config.toml
num_hidden_layers = 14
hidden_size = 96
num_attention_heads = 3
num_key_value_heads = 1
head_dim = 32
intermediate_size = 128
vocab_size = 2048
hidden_act = "swiglu"
norm = "rmsnorm"
norm_place = "pre"
norm_eps = 1e-05
positions = "rope"
rope_theta = 23800.0
rope_fraction = 1.0
qk_norm = true
attn_scale = 0.177
bias = "all"
tie_word_embeddings = true
parallel_block = false
init = "normal"
init_std_qkv = 0.0463
init_std_o = 0.0
init_std_up = 0.0463
init_std_down = 0.0
optimizer = "adam_variant"
learning_rate = 0.003
lr_mult_qkv = 0.5
lr_mult_up = 1.31
beta1 = 0.95
beta2 = 0.99
lr_head = 0.00638
max_grad_norm = 0.5
warmup_steps = 318
schedule = "wsd"
decay_fraction = 0.711
decay_shape = "linear"
final_lr_fraction = 0.1
batch_tokens = [16384, 32768, 49152]
max_seq_len = 512
doc_mask = true
train_tokens = 114900000
max_steps = 3533
dataset = "wikipedia_en"
Each number is 128 + 32 x the weight over its row's rms, rounded and kept within 0 to 255. Layers, rows and columns count from 0. The size above them is the row's rms in percent of the matrix's.

# layer 8 attention query, 96x96, rms 0.0639, rows 0-17,32-49,64-81, columns 0-95
size [ 75  88  89  85  71  85  76  84  85  77  69 104  70  80  73  90 105  96  87  84  72  77  71  85  79  92  77  77  66  84  75  83  80 106 111  85  95  95  96  96  69 130  83 106  69  93  84 101  82 110  79 113  72  86]
[[ 96 156 138 101 185 129 179 113  81  87 137 121 115 171 102 148 137  66 106 174 145 147 147 151  96 133 163 202 166 127 111 114 107 151 118  81 142 113 146 190 147  96  61 121 128 127 177 141 102 112 193  99 141 170  98 147 160 116 120  78 140  98 170 133  98 136 162 121  74  81 123 116 143 120 116 179 128 127 147 115 177 126  69 109  60  98 177 153 128 145 180 183 112 145 142 126]
 [ 91 111  77 128  86  93 138 100 145 124 123 175 139 113 124 176 111 152  74 108 153 131 153  63  97 121 136 149 136 148  73 116 122 128 102 213 146 110 116 121 131  87 127 175 151 112 179 170 143 110 175 132 167 186  93 148 103  87 144 120 162 136 163 158 156 106 144 169 152 134  78 148 127 130 114 164 159 164 150  78 128  92 192 109 142  69 153 167 214 134 128 115 113 104 186 112]
 [103 130 130 118 168 166 175 141 118 101 162 113 130 153 143 127 113 167 130 162 138 151 140 128 129  59 147 193 117  99 110 136  80 122 166  99 157 142 148 131 166 126  97  94 106 206 124 117  64 180 148 106 107  76 156 132 151  88 121 125 101 134 104 163  73 144 127  88  56 128 168 182  51 126 100 116 156 143 143 150 161 144 147 143  65 136  98 156 123 136 176 150 187 174 180 145]
 [ 81  63  80 118 104 111 161  89 121 116  80 151 135 132 120 183 110 128 117 120 177 155 153 107  94 112 139 179 130 163  81  94 141 118 137 120 115 148 136 117 109 123 125 153 114  96 205 176 154 130 167 171 139 189  64 113  96  65  96 145 116 103 182 166 152 186 145 125 184 131 107 115 140 145 112 139 135 194 150  96 174 126 186  83 149  94 141 146 134 113 136 165 120 133 200 121]
 [ 72 142  78  96 117 127 145  95 140  61  96 139 155 147 134 147 108 151  40 101 174 161 120  93 122 111 146 137 177 127 112 112 115  94 129 137 118 114 125 142 149 111 108 186  80  93 191 122  82 130 166 156 109 155  75  80 149 105 143 103 123 149 140 116 140 165 173 101 102  74 107 153 161 144  91 155 147 223 115 165 153 153 188 138  91 124 181 175  92 119 144 134  97 157 126 143]
 [142  42  60 120  97 129 121 113 156 145 106 123 102  86 131 176 146 119  90 132 126 117 134 140 101 147 155 112 118 138 101 124 156 108 137 118 145 137 120 134  85 148 166 155 184 183 175 111 132 103 125  55 109 163  86 126 210  88 106 150 180 103 184 110 171 143 114 137 130 123  84 149 161 101 104  61 117 181 129 114 111 117 155 104 210 138 141  57 114 120  99 121 117 178 125 109]
 [136 194 166 109 145 195  99 137 119 131 116 131  90 157 118 158 147 151 120 112 122 130 165 143 165 150 159 111 162  94 149 145 126 144 121 147 107 158 183 127 114 136  99 121 117 114 142  55 190 101 102 101 125 177 115  97 193 112 102 154 155 150 112  46 141 100 123 142  94 123 150 149 145 114 114 128 155  43  88  88 152 129 124  82 121 106 114  98 183 168 138  94 154  71  36 156]
 [155 147 168 151 124 175 168 152 105 131 150  87  91 108 166 136 135 145 147  97  61 106 111 177 154 116 114 169 144  84 106 136 132 168 145 120 103 172 172 133 102 162 107  98 121 114 101 191 150  86 147 171  86  88 104 130  89 190 129 172 172 136 144 151 104 106 149 143 193 140 165 173 113  99 109 127 159 109 122 155 126 136 110 153 151 203  90 194  95 145 127  78 148  47 123 134]
 [158 132 145 103 103 143 148 171 115 155 152 143 106  82 117 126 144 126 132  93  95 127  96 175 173 173 162 134  97 123 163 131 165 136 136 154 119 150 154  67 140 150 175  68 130 134  95  69 173 140  83 133 101  96 162 136 127 154 153  76  85 123  79  99 110 161 129 165 166 152 164 139 170 168 140  83 114  64 143  85 159 157  53 116 173  90 117 119 159 100 121  86 165 112  64  79]
 [110 105 127 109  49  92 130 130 120 141 125 106 112 160 151 101 188 139 113 146 157 165  48 159  70 124 139 123 125 120 110 167 101 111 200  91 107 134  66 174 154 116 108 144 105  95 100 159 142  85 151 128  91  85 158  96 100 109 107 142 123  80  60 107 134  80 195 107  83  77 147 153 115 108 120 151 174 145 163 183 118  89 134 147 122 154 170 164 116 126 126  84 124 101  89 139]
 [167 138 134 124  84  80 148 153 181 127 110  99 142  96 130 172 131 134 163 192 133 182 129 135 133 114  43 110 139 150 149 140  99  78 132 149 141 127 117  92  82 112 141  54 148 132 115 146 143 149 112  95 124 157  88 129 162 183  31 141  96 109 134  98 110 113 133 211 115 149 152 196 144 102  97 100 120 105  86 125  98 170  91 101 145 136 156  84 148 117  95 154 113 172  98 111]
 [153 138 186 144 122  92 149 155 187 141 148 204 123  97 134 142 127 154 185 116 113 134  92 113 117 133  44 181  72 139 104 126 118 123 142 163 115  71 169  93 141  69 144 155 133 179 109 131 148 144  86 132 168 177  85 119 103 142 103 121 166 143 182 139  41 157  99 122 136  84 189 124 133 102 122 112  68 131 109 155 117 129 138 163 113 102 159 108 136  75 157 129 139 163 109 153]
 [ 69 129 110 157 160 111 140  89  53 140 137 136 123 175  99 124 119  94 123  79 166  84 169 109 102 143  82  46 150 139  72 123 119 109 127  78 159 108  82 177  97  96 137 159 124  85 140 124  90 107 181 126  96 113 138 149  89 122 150 112 121 159 134 163 137  89 166  66 154 150  86  70 105 113 166 171  93 138  96 165  79 112 178 143 103 104 171 137 136 146 129 110 147 177 142 164]
 [136 159  92 102 122  87 101  87 139 146 135 137 119 116 127 131 156  76 113 121 166 134 148  80 130 149 116  85 130 148 116 137 160 135 129 147 105  97  32 163 123 115 132 144 110  88 128 157 174 155 143  60 107 126  69 109 111 109 190 132 114  77 114 136 153 128 164 187 156 104  83 203 135 114  94 112 140 143  84 176 174 149 146 131 110  53  43 148 120 116 110 121 186 159 115  93]
 [135 119 152 137 142 104  60 148 140 169 132 161 131  81 129 110 168 154 228 126 125 141  77 118 174 130 108 121 113 144 122 114 142  90 163 155 107 125 117  47 160  41 104 139 126 130 102 157 118 153  72  90  77 178 142 169 100 113  75 143  76 119 147 154 107 156 109 132 120 100 134 122 213 130 145 174 101 148 116 177 151 117 128 100 112 143 163  88 135 127 141 157  95 178 158 115]
 [141 105 143 110 122 111  94 111  92 139 153 147 110 119  72 108 149  79 142 113 165 101 164 146 129 145 120 132 104 117 130 124 141  91 121 112 136  58 109 140 125 113 142 182 113 146  73  97 181 148 113  76  95 110 131 118  80 149 214 150 190 110 123 124  82 105  88  93 175 129 139 127 138 124 146 106  28 123 144 134  89 161 138 150  99 116  44  92  87 111 110  94 184 148  87 180]
 [105 135  91 155 100  78 123 122  99 171 137 153 148 123 132 151  72 157  76 121 173  81 152 116 104  68  79 159 148 152 153 177 115  85 131  93 124  71 129 176 123  40 118 157 133  94  83 146 123 113 111  84 124 173  90 146 144 116 118 125 124 139 149 195 102 147  80 111 118 116 131 157 149 146 180 173  80 133 164 100 155 114 177 155 167 134 125  94  79 117 145 134 179 132 138 200]
 [179 126 207 135 144 173 164  97  87 112 147 186 148  94 163 124 101  83 152 134 119 121 115 123 139 126  68 161  81 137 109 117 115 158 100 140 106  97 216  85 120 101 150  65 111 179 159 118 115 184 121 148 139 197 126 149 129 127 169 124 136 136 125  89 112 149 127 154 120  77 195 152  87 126 134 122 102 114 127 127 114 168 107 136 204 163  81 106 137 102 147  98  87 175 143 106]
 [123  82 105 123 162 142 129 168  54 108  77 146 116 148 173 119 117 146  72 162 102 127 168 171  99  67 140 150 159 160 165  93 122 169 128 115 129 115 166 185 124  93 130 137  72 161 187 117  82 170  69 134 134 135  82 105 115 153 135 160 156 170 106 102 122 122 148 157 177 156 138 104 134 149 164 176 132 134 120 138 183 122 164  61 159 188  81 159 144 125  67 135 134 118 143 154]
 [ 89 108 136 137 164  82 113 102 115 117  95 145 133 165 154 151 127  85 134 140 158 126 142 177 127 143 178 139 101 115 142 139 187 114 118 112 136 104 138 136 132  99  73 132 154  55 142 143 127  94  99 122 205 158  73  74 107 129 135 145 221 142 157  83 147 119 140 126 163 158 152 151  91 125  72 210 137 170 136 141 112 107 200  88 145 183 184  88 144 132  99 120 156  99 145 114]
 [168 193 111  93 114 143 173 130 112 166 162 136 138 148 160  97 136 203  65 145  74 116 115  86 113 152  68 144 120 104  95  91 138 145 141 105 144 120 159 176  99 132 139  67  87  94 155 113 166 122 121 127  79  77 162 141 132 141 193 145 108 132 149  59 115 128 137 148 112 147 100 136 158 194 136 119 170 128 140  67 190 104 121 148  98 131  86 147 117 115 104  61 164 110 158 116]
 [102 123 104  96 151 122 142 126  83 111  84 191 148 124 197 134 136 113 117 138 140 136 150 133 103 137 123 148 106 155  88 162 141  92 130 145 169 138 118 196 145  89 102 176 145  61 151 108 123 139  77  76 168 108 157  90 168  93 129 152 167  97 188  60  93  82 145 127 182 119 137  87  98 137 132 176 206 169 145 138 161 126 207 118 118 115 116 137 138 115  85 139 145  80 137 117]
 [101 144  86 153 175 112 108  59  74  85 103 160 159 140 182  96 134 148 136 119 109 120 121 191  99 110 130 137 137 110 111 126 121 132 160 120 148  98 142 174 186  86  90 123  80  88 154  71 128 154  87 159 168 145 127  94  98 127 145 174 109 109 155 100 138  80 123 118 135 156 117 135 133  90 140 213 181 135 110  84 165  54 207  92 135 139 153 123 144 127 117  85 159 129 169 131]
 [117 111 121  72 210 112 102 139  96 175  82 127 128 114 131 122  89 111 132 186 174 156 113 119 131  88 163 118 124 114 138 131 201  61 160  78 124 120 136 108 151 124  74 183 126  95 134 155  88  83 118 103 136 195 172 111 126 165  55  99 127 132 149  93 156 123 141 128 109  89 164 113 123 136 114 148 121 119 115 168  72 103 122  73 109  76 137 119 111 122  97 170  78 160 183 148]
 [147 128 114 148  92 141 118 117 117 123 156 124 125 162  91 136 129 144  88 148  98 114  68 109  97 174 159 113 195 104 187 142 124  99  98 207  62  78 162 113 144 133 117 100 140 150 124 175  95 118 107  91  96  81 107 184  90 156  74 108 143 184 149 153 161 183 102 118  76 120 158 102 194 120 121  83  87 129  87 100  79 111  88 139 122 103 146 119 109 120 136 115  86 192 135 123]
 [130 197 126  81 163 170  83  70 133 116 155 131  68 114  60 110 130 132 127 153 140  97  74 132 188 138  93 101  50 161 112 121 118 110 131  81 127 160  84 103  94 146 158 131 110 127 110  91 114 119 131 123 136 128 157 178 143 179 174  87 113 113  93 143 121 133  89  99 148 114  80  98  64 196 153  85  90 146 119 105 141 136 129 142  95  94 154 109  69 111 169 132 109 143  73 128]
 [207 201 169 100  74 116 163 153 148 114 173  78 115 103 132 140 160 130 164 144 165 185  91  91 107 157 141 165 140 141 140  99 107 125  90 107  59 127  86 118 119 153 152 110 115 114 108 188 148 138 123 127  92 123  94 207 197  87 115 113 179 139 125 162 158 188 109  82 100  92 116 162 136 140 119  60  98 129 109 129  85 144 112 124 142 121 159 154 110 119 140 123 112 137 131  75]
 [100 174 107  63 128 128 151  76 124 147 114 169 174 151  89 118 184 159 144 100 130 140 151 133 109  85  85  83 143 199 114  95  96 114 180 120 121  99 157 129 149  70 187 177 112  69 141 100 119 104 110 141 115 138 107 144 110 125 124 169  73  87 126 101  93  97  38 111 194 101 130 119 124 126 187  87 132 124 103 172 150  88 145 127 129  72 164 141 108 124 128 156 117 131 105 113]
 [156 153 172 154 125 103 153 143 169 154 157  84  88 119  99 166 126 116 139 162 167 139  77  81 141 128 169 150 137 166 101 121 168 182 116 135  76 112 181  48 104  98 110 103 156 123  96 162  90 165  64 160 148 142 115 158 155 124  75  60  92 115 129 123  96 209 121 134 137 122 141 115 116 145 146  88  91  95 127 135 170 135 105 153 179 120  96 118 122 120 138 165  83  79 178  93]
 [143 134  98 138 124  95 134 151 112 148 134 123 108  68 118  98 155 128 198  95 130 134 143  98 158  93 180 189 162 162 153 157 162 186 112 138 123 131 158 124 143 192 195 134 111 202  76 192 134 178 138 162 144  82 143 134 131 135 152 105 152  93 127 100  72  98 162 150 135 154 100 127 111 166 181 132 150 108 150  98 141 152 126  88 123  69  55 171 120 141 168 100  96 112 108 151]
 [ 96 115  90 121 147 112 116 123 114 174 144 153 143 170 110 145 112 112  85  77 165  61 206 134 144 101  87 114 139 102 108  67 150  95 149  81 163  96 114 136  83  86 161 148 145 115  85 167 111  67 171 186 153 160 193  99  87 135 190 118 108  78 141 130 158 111 123 131 165 109 141 125 149  97 133 178 180 127 106 171 116 148 153 112 126  96 111 158 140 186  76 143 161 125 106 120]
 [150  84 136 152 117  96 132 116 202 109 105 116 128 142 173 121 142 107 124 161 186 148 131 123 122 147 105  96 191 102  88  78 117 126 190 154 144 162 109 118 130 108 146 140  91 114 184  94 101 157 107 150 162 119 173  95 135  72 185 160  97 131  98  80  94 107 123 111 157 172 139 174 106 127 124 201 136  90 114 156 113  97  90 113 153 155 192  98 203  82 108 168 177 121 138 106]
 [165  72 145 125  98 120  99  69 104 140  94 116  87  55 142 129 147 113 186 100 146  98  80  85 130 128 129 122 105 116 149 116 167 141 120 137  49 150 106  63 131 182 164  97 134 173  91 174 127 135 111 184 106 112  97 120 124 113  52  73 117 104 155 137 137 152 115 142  92 145  88 135 161 161 141  94 145 110 129 103 152 171  84 156 146  85  86 158  90 150 134 102  90  77  93 155]
 [162 124 124 121 156  99 151 117 176 164 136  96 113 209  96 104 157 106 124  99 125  52 169 149 157 154  93 149 154 109 179  69 141  92 141  74 148 108 154 139  98 122 150 134 182  85 118 138 124  97 157 144  91 106 149 140 107  98 209  87 106  89 128 125 138 115 114 114 143 142 116 114  91 129  70  73 104  85 168 168  51 129  86 161 124  87 158 149  71 132 136 158 144 155 106 141]
 [102 170 176 169 140 144 105 185 100 151 121 136 136 141 111 158  91 136 151  66  99 152 148 152 138 147 128 160 123 126 161  73 120 131  68  72 173 103 186 105 154 121  97 106 126 123  67 171 166 174  89 102 161  78  90 201 109 134 168 163 115 103 126 155 143 126 132 149 178 139 138 125 163 138 112 123 164  76 145 128 151 169 114 147 137 108  68 146 156 151 195 119  85  86  73 144]
 [186 146 141 110  96 146 170 122 161 129 142 106 193 159 150 153 187 108 148  61 128 125 111  80 190 113 117 131 165 112 178  86 132 180 107 132 119 122  94 125 122 128 126  91 117  65 116  86 117 163 135 111 103  81 120 186 138 163 180 155 155 171 118 148 139 133  78 111 148 113 142 174 143 127 126  71  70  92 133  56 118 179  74 160 120  79  87 126 131  91 137 151 103 144 117 153]
 [123  97 107 115 123 182 175 132 159  94 107  80 132  99 116 141 165 105  98 216 166 146 141 174 114 136 183 119  94 113 119 113 161 106 153 141 138 175 133 184 129 133 125 137 104  92 173 137  80  86 102 170 135 197  60  76 155  86  95 145 110 123 158 125 130 131 113 162 134  89 166 138 117 171  89 108  89 171 117 139 133 122 141 129 140 131  83 108  61 158 115 193 122 180 155  83]
 [146  93 151 172 118 122 173 116  87  88 187 116 171  86 146 136 136  27 104 118 153 113 189 164 115 132 156 150 141 140 106 116 137  67  91 156 132 117 131 106  86 101  89 161 150 181 160 154 145 105  79 138 177 170 135 118  88 120  99 122 172 101 129 142 129 128 105 140 172  77  94 165 139 169  68 146 123  89 149 134  77 127  98 148 144  89 149  91 172 133  91 101 120  88 105  73]
 [112 155 133 161 145 153 110 145 182 115  64 107 128 145 146  80 103 184 102 169  95 133 143 128 129 128  92 119 123 146  99 131  76 169 187 159 139 123 136 104 126 141 131  42 104 168 105 107  97 154 156 159  69  67 126 126 161 125 114 115  71 155 128  86 118 139 129 169  66 116 122  89 135 104 177  65 182 200 132  92 139 103 122 120 134 167 125 177  91 158 133 146 136 175 177 119]
 [140  85 109 160 166 156 144 106  89  97  66 123 155 104 141 137 156  98  69 174 108 144 162 186 125 130 189  97 109  99 102 106 157 101 119 158 147 144 114 175 141 140  92 138 122 113 203 139 154 115  67 134 153 215 125  58 138  98  81 134 121 131 209 118 137 119 138 144 159  73 114 141 117 155  93 129 120 173 120 114 116  94 133 114 137 142 159  90  95 133  87 124 105 159 164  59]
 [132 112 102 158 134 165 166 118 143  97 115  61 170 122 124 140 141 133 169 157 158 101 163 161 124 125 137 157 141 159 123 128 136  70 123 110 102 116  81 142 112 122 106 211 155 135 201  99  77 156  85 162 169 136 185  67 104  91  84 140 120 117 120 157 144 112 114 114 140  94 109 136 150 155  72 146  86 124 120 144 121 150  90  80 158 144 197  93  69 167  73 189 159 151 120  99]
 [126 125 162  97 107  80 186 143 141 136 182 107 113 108  78 174 132  67 182 105 168  87 109 115  90 113 105 158 130 125 176 116 177  77  84  78 116 117 100 119  80  64 170 163 101 146 141 143 112 129 131 169 153 150  70 123 129  61 116 102 156 107 140 183 119 156 109 108 103 117 115 139 152 104  90  61  55 113 104 156 112 193 131 135 161  92 142 117 127 122 142  98 118 154  95 136]
 [128 141 153  38  75  98 162 153 196 133 163 146 118  95 127 134 101 152 146 127 191 156 129 104 150 120 157 170  97 127 125  56 129 175 138 101  69 161 155  58 114 118 122 169 127 159 107 159 117 153 136 142 156 132  86 198  91 173 136 138 145 136 155 174 113 167 116 156 109  99 139 144 151 152 163 113  64  85 109 143 157 156 124 121 154 113  84 106 144 118 187  81  97 101  95 117]
 [ 69 130 109 150 133 126  66 101 148 101 129 181 130 145 152 134 139 228  77  74  55 104 140  76 123 132 111  83 110 150 170 171 145 149 115 172 132 150 108 118 122  91 153  74 128 104 149 113 135 139 112 129 111 100 156 158  84 177 160 129 116 165 128 138 116 117 126 138 137 181 169  89 180 150 201 117 142 117 141 156 166 103  94 106  90 149  89 130 116 127 127  64 190  87 126 139]
 [181 158 119 116 111  97 159 148 153 134 142 150 105 111 109 148  82 183  90  96 141 133 113 117 131 139  60 173 140 111 170 108 101 122 109 142  59 172 149 107 197 126 155  69 101 139 140 163 155 189  76 102 166 109  93 171 195 165 147 147 177 111 139 148 143 186 103 154 133 138  80 149 115  99 167 110 149 136 142  88 159 139 107 134 167  99 156 102 108 116 199 152  68 140 151 134]
 [110 128  82 177 128 143  76 125 107 122 109 141 126 162 161  92 187 154 106 114  86 116  81 178  99 111 127 110 157 108 144 179 127 119 170 141 183  77 159 142 151 129 114 143  80  65 109  93 159 123 146 130 107 113 191 105  88 147 187 135 145 137 146 139 170  64 183 114 121  85 151  99 132 102 111 215 171 130 103 109 118  50 111 140 100 151 182 146 140 110 117 111 132  77 141 121]
 [126 144 116  74  97 109 142 181 189 101 120 150  90  91 113 119  98 137 144 143 105 117  81 112 101 131 111 186  97 126 131 102 144 128  91 145  69 146 199 110 147 140 152 147 162 163 107 181 144 146  88 134 138  66  65 101 131 170 120 102 191 148 150 155 127 146 150 162 150 132 127 154 105 165 174  83  80 138 165 130 210 170 194 145 125 126 105 129  95 120 156  62 151  96 135 109]
 [136 151 114 124 108  86 146 144 137 175 154 152 148 128  86 120 138 170 125  91  99  82 126 116  93  78  54 176 171 159 145 176 200 161 122 117 151  84 100 109 152 133 174 134 113  49  73 179 101 112 119 154 121  91 122 134 133  91 129  71  90 181  92 126 173 135  96 121 141 141 126  92 125 128 116 116  73 148 175 145 150 126 126 135  97 100 106 134 160 123 120  72 146  42 126 165]
 [ 73 110 102 130 145 195 149 122  54 101 130  35 150 139 122 129 145 110 151 118 137  88 160 150 129 154 124  65 125 131 107 122 114  92 151 107 157 129 129 118 127 175  90 170 106 105 105 157 107  94 176 178  98  85 178 136 116 104 191 135 123  63 109 100 134  71 151  67 145 133 104  95 126 106 118 130 117 135 141 110  85  91  95 170 110 138 195 178 161 157 116 154 167 112  94  98]
 [133 139 127 145  96 132 125 125 138 144 118 118 162 155 150 167 142 114 149 197 108 146 118 159 121 107 129  87 147 126  78 137  48  91 123 131 192  96 177 176  91  95  93 163  85 162 134 123 129 106 121 115 111 189 126 170 142  83  97 181 101  96  87 144 169 160 126 107 137  68 151 167 123 117 113 163 198 161 165 153 107 117 176 108 162 152 172 111  95 186 112 160 127 151 200  97]
 [122 149 154 115 116  82 143 161 146 130 103 221 117  87 161 171  98 152 188  78 104 114  84 100 125  70  49  87 174 143 142 101 155  91 105  87 117 120 115  97 149  68 147  87 151 119  67 120 138 145 137 123 145 172  89 149 125 172 103 109 113 205 131 117 123 168 117 159 142 117 172 115 143 163 136 137 125  78 120 131 163 141 158 127 144  67  77  75 117 135 124 127 101 151 110 152]
 [105  88 189  84 112  99 114 123  96 160 113 130 147 155 128 146 104  80 162  94 132 121 155 120 158 122  88 102 128 139 106  46 161 105 119 133 107  99 109 111 110 121  65 155 132 176 126 135 102  98 146  86 112 156  96 126 125 105 183 129 149  58 136 126 162 110 107  93 221 182 185  68 128 127 144  94 167 108 177 111 103 130 135  75 137 109  56 153 177 163 143 129 132 122  86 108]
 [ 79 200 118 149  79 116 108 169  74 137  90 114 163  54 160  68  83 154  84  81 118 109 149 121 132 141 132 105  96 179 111 162  99 113 111 140 162 125 108 122 121 142 144 146  70 166 136 138 126  99  95 104 116  82 123 157  82 119  62 131 100 177 150 201  99 128 173 159 131  91  73  78 140 121 125 157 122 166 144 118 115 105 109 132 144 175 106 106 175 121  85 131 111 117 183 145]
 [170 141 200 100 123 177 163 167  75 135 144 134  80  56  87 191 133 118 100  90 168 139 103  86 125 164 126 160 102 134 179 135 151 136 123 114  73 158 115  97 158 186 152 127 134 186 105 152  77 110 171 150 147 138 171 121 141 145 153 141 147 156 106 102 135 102 125 150 116 150 116 118  89 134 194 105  92  97 106 123 173 188 143 137 140 143 100 126 163 133 162  65  82  76 135 149]]
# layer 8 attention key, 32x96, rms 0.0549, rows 0-17, columns 0-95
size [ 78  87  93  82  96  97  86  99  87  90  91  83  75 100 115  90  93 130]
[[118  76 166 109 177  80 137 127 132 130 148 127 107 122 122 117 111 128 191 154 105 102 147  82 129  88  66 161 129  78 111  90 134 113 175 134  84 176 189 113 101 167 167 107 153  87 102 132 130 130 193  72  92 144  97  96 214 107 100 152  95 171 134 121 123 150 130  89  87 129 165 127 125 120 182  80  94 109  94 106 110 133 165 171  96  79  94 139 135 133 143 152  87 152 164  94]
 [134  79 160 144 175 145 156  57  90  96 129 104 122 151 114 157 129  39 198 111 108  94 147 100  66 146 132 128 157 138  96 161 168 122 108 157  90  84 134 120  66 186  97 115 115 151 172 116 108 154 135 175  98  88 127 113  97 133 118 118 164 131  91  93 154  72 137 122 140 154  90  94 122 141 101  86 175 194 134 149  71 105 141 122  95 163 151 133  99 169 102 111 146 165 107 109]
 [135 137  86  78  97 121 115 184 102 103 138 134 113 149 156 121 150 150 120 167 192 205  59 113 166 143 107 103 161 137 112 108  87 117 135  90  99 151 154 136 197 122 124 102  81  50 122 110 104 106 139  75  66 103  97 105 135  76 122 123 110 124 110  83 109 147  76 163 155 152 147  82 122 139 116 126 113  90 159 133 107 128 120 159 134  69  78  94 110  40 125 111 120 127  96 127]
 [115  75 138 128 158 113 108  62  71 149 143  95 103 172 116 107 107  81 132 203 124 111 102 119  82 127 107  98 113 143 106  92 157  98 117 156  63 111 136  66 101 167 147 129 100 154 129 126  95  93 158 102 126 158 147 110 160 108 116 136 146 119 126  53 109  73 125 105 100 185 155 110 115 178  89  70 154 135 161 118  72  98  96 180 156 131  97 143 146 132  97  90 122 187 107  74]
 [160  62 122 122 162 158 129  85  70 101 114 104  80 106 131 132 152  60 143 125 143 138 118 132  83 117 132 114 135 177 111 150 134 132 124 143 127  94 100 134  81 191 112  84 156 114  87 132 151  80 132 184  40 118  90  95 107 126 144  99 138  72 105  70 139  85  64 155 160 128 136  55  77 111  84  95 145 143 111 102  83 114 146 158  89 112  99 142 152 139 113 139 145 144  77 103]
 [101 112 113 107 161  83  81 143 111 165 137 121 161  99 130 101  76 115 163 153 126 127 177 161  83 141 192 148 150 175 115 134 194 172 113 164 120  90 128 172 170 112 124 149 173  78 106  99  38  85 171 109 173 130 190 153 130 108 105 175 142 126 119 146 156 115 148 112 155  99  86 158 171 144  68 182 184 129 132 126 132 110 146 114  93 142 123 131 111 169 109  99 167 142 122 172]
 [174 142 134 123  95 119  90 149 128 163 133 139 180 108 149  77 147 147 141  91 103 171  73 154 147 132 140 127 172 132 198 153 137 158 126 157 181 114  99 201 132  90 129 110 109  64 170 101 115 144  70  71 147 117 155 107 159 101 160 143 121 146 143 101 117 107  77  80 125  83  90 103 100  96  78 157 135  99  87  89 164 114 127 130 148 139 132 120  64 103 115 138 122  51 138 193]
 [174 143 152 108 141 140 133 150  99  89 115 134 187 144  76 122 127 118 128  99  91 135 133  70 180  88 121  90 189  72 142  99 129 132 130 158 101 137 102 170 137  74 139 133 110 124 213 105 119 151 185 148 159 106 127  80 151  93 116 118 131 118 151 192 169  81 119  83 108 143 183 165 124 175  86  85 176 102 147  77 139 167 116 101 184 136 117 118  89  93 154  99 115 103 163 102]
 [124 123  93 124 121  61  66 157 136 203 108 146 183 142 144 123 146 149 144 103  83 128  64 115 156 110  95 115 169 148 125 119 150 123  85 148 169 134 179 180 210 117 124 103 108 129 163  38 117 138 117  73 182 104 139 123 143 147  87 127 116 138 200 170 135 123 150 116 134 142 155 136 124 152  87 127 178 145 125 114 173 110 103 110 165 146 120 115  89 114 119 104 117  98 117 207]
 [111 140 124 126 118 131 168 101 101 145 106  68 142 158 111 152  64  66 132 104 159 138 108 143 122 132 151  96 139 136  94  57 154 130 112 178 142  82 142 147  86 150 115 138 120 172 151  60  46 119 179 180 159 146 135 120 169 137 146 156 153  99  86  69 163 110  92 107 115 132 155  99  62 169  89 107 151 159 148 116  87 182 163 116 110 115 144 184  92 183 139 161 140 107 139 134]
 [132 147 108 112 111 101 144 200 153 136 164 164 145 110 144 146  88 151 147 101  90  96 162 130 184 102  95 125 145 111 136 157 157 132 137 223 145 130  72 127  84 113  92 167  90 121  81 123 166 114  95 100 158  81 144 140 171 131 120 119 110 198 141 162 104 124 107  76 125 107 141 148 171 144 145 149  98 126  77  99 151  78  62  89 131 138 146  96  94  46 170 156 121 112 171 149]
 [103 107  92 131 179 173 122 113 175 165  80  71 128 190 144 140 146 158 173 117 124 128 126 101 117 160  73 159 136 120 120 173 114 128 184 156 116 117 107 110  97 161 129 101 163 208  90 115 185 135 124 142  85 159  74 149 148 132 137  88 117 112 143 105 146 129 168  90 123 127  71 101  92 108 125 173 133 165 118 127 100  61 172 170 104 165  83 184 132 182  94 155 126 166  98 142]
 [144 150 121  93 135 137 203 141 166  79 168 108  98 135 129 145 110 115 131 154 203 108 138 116 129 116  78 146 131 136 129  72  74 104 104  84 130 113 126 124 121 165 159 165 142 129 135 117 112  96 181 138  74 150 115 141 108 139 118 172 147  91 126 180 181 210 117 149  64  74 129 108  67 120 215  95  84 109 142 127  93 160 153 106  96 105 112 148 104 120 163 156  89 174 136 120]
 [128 143  81 117 157 104 140 143 147 157 113 148 145 114  87 104 107 162  86 138  93 103  85 158 126 122 166 125 103  72 108  58 118 120 153 105 138 164 143 115 157 215 149 150 124 132 193 107  99  90 122 161 152  98  96 139 155 166 134 112  68  93 107 171  91 124 121 110 147 186 108 137  61 150 107  78 147 103  81  95 125 140 159 113 150 180 112 153 124 203 130 175  70 140  83 163]
 [167 157 135 156  94 102 119 146 130 120  89 115 108 109 101 170 110 159 136 159 124 144 120  66 106  96 134 137 148 138 105 180 156 115  84 177 124 139 148 122 138  86 103 128 137 160 107 130 137 142  84 107 118 146  88 122 127 174 113 111 200 169 153 123  57 131 181 141 129 118 130 140 152 182 128 104 116 157  40 133 194 163  57 132 187  67 112  67 137  98 117 114  79  86 182 111]
 [ 59 156  91 153 178 139 117 117 117 129 140 107 111 126  72 132 140 150 155 134 183 149  97 112  48 188 177 121 112 142 105  88 150 162 117  78 150 116  44  49  99 118 161  84 142 129 139 132 119 113 159 101 110 127 121 168 116 141 130 100 155  91  84  93 186 193  83 178 136 135  86 140 124 135 101  83 123  96 133 145 119 131 141 174  73 140 125 177 152 137 155 114 147 145 162 140]
 [180 117 116 143 109 107 188 150 174 154 146 114  82 107  93 184 142 160 116 131  97 141 104 104 163  69  72 127 112  60 149 137 167 149  72 165  72 147  91 124 170 102 163 115 149  98 110 137 166 157 108 143 136 126 132 168 198  87  76 130 124 151 140 127 100 119 149 144 145 102 134 169 133 140 121  76  56 115  96 113 174 156  91  88 119  50 148 118 149 106 169 115 160 153 150 145]
 [222 196 107  79  88 155 135 157 106 121 160 129 145 129 143 114 101 126 114 121  91 132 116  61 170 138 127 141 179 155 188  76 120  91  90 123  81 156 132 126 134 123 154  98 116 150  91 133 146 175  93 134 179  96  67 136 146 163 100 124 139 190 145  91 104 129 164 179 114 121  86 129 153 175 120  93 123 116  93  82 172 153  78 110 163  77 119  89 108  98 147 121  90 101 135 109]]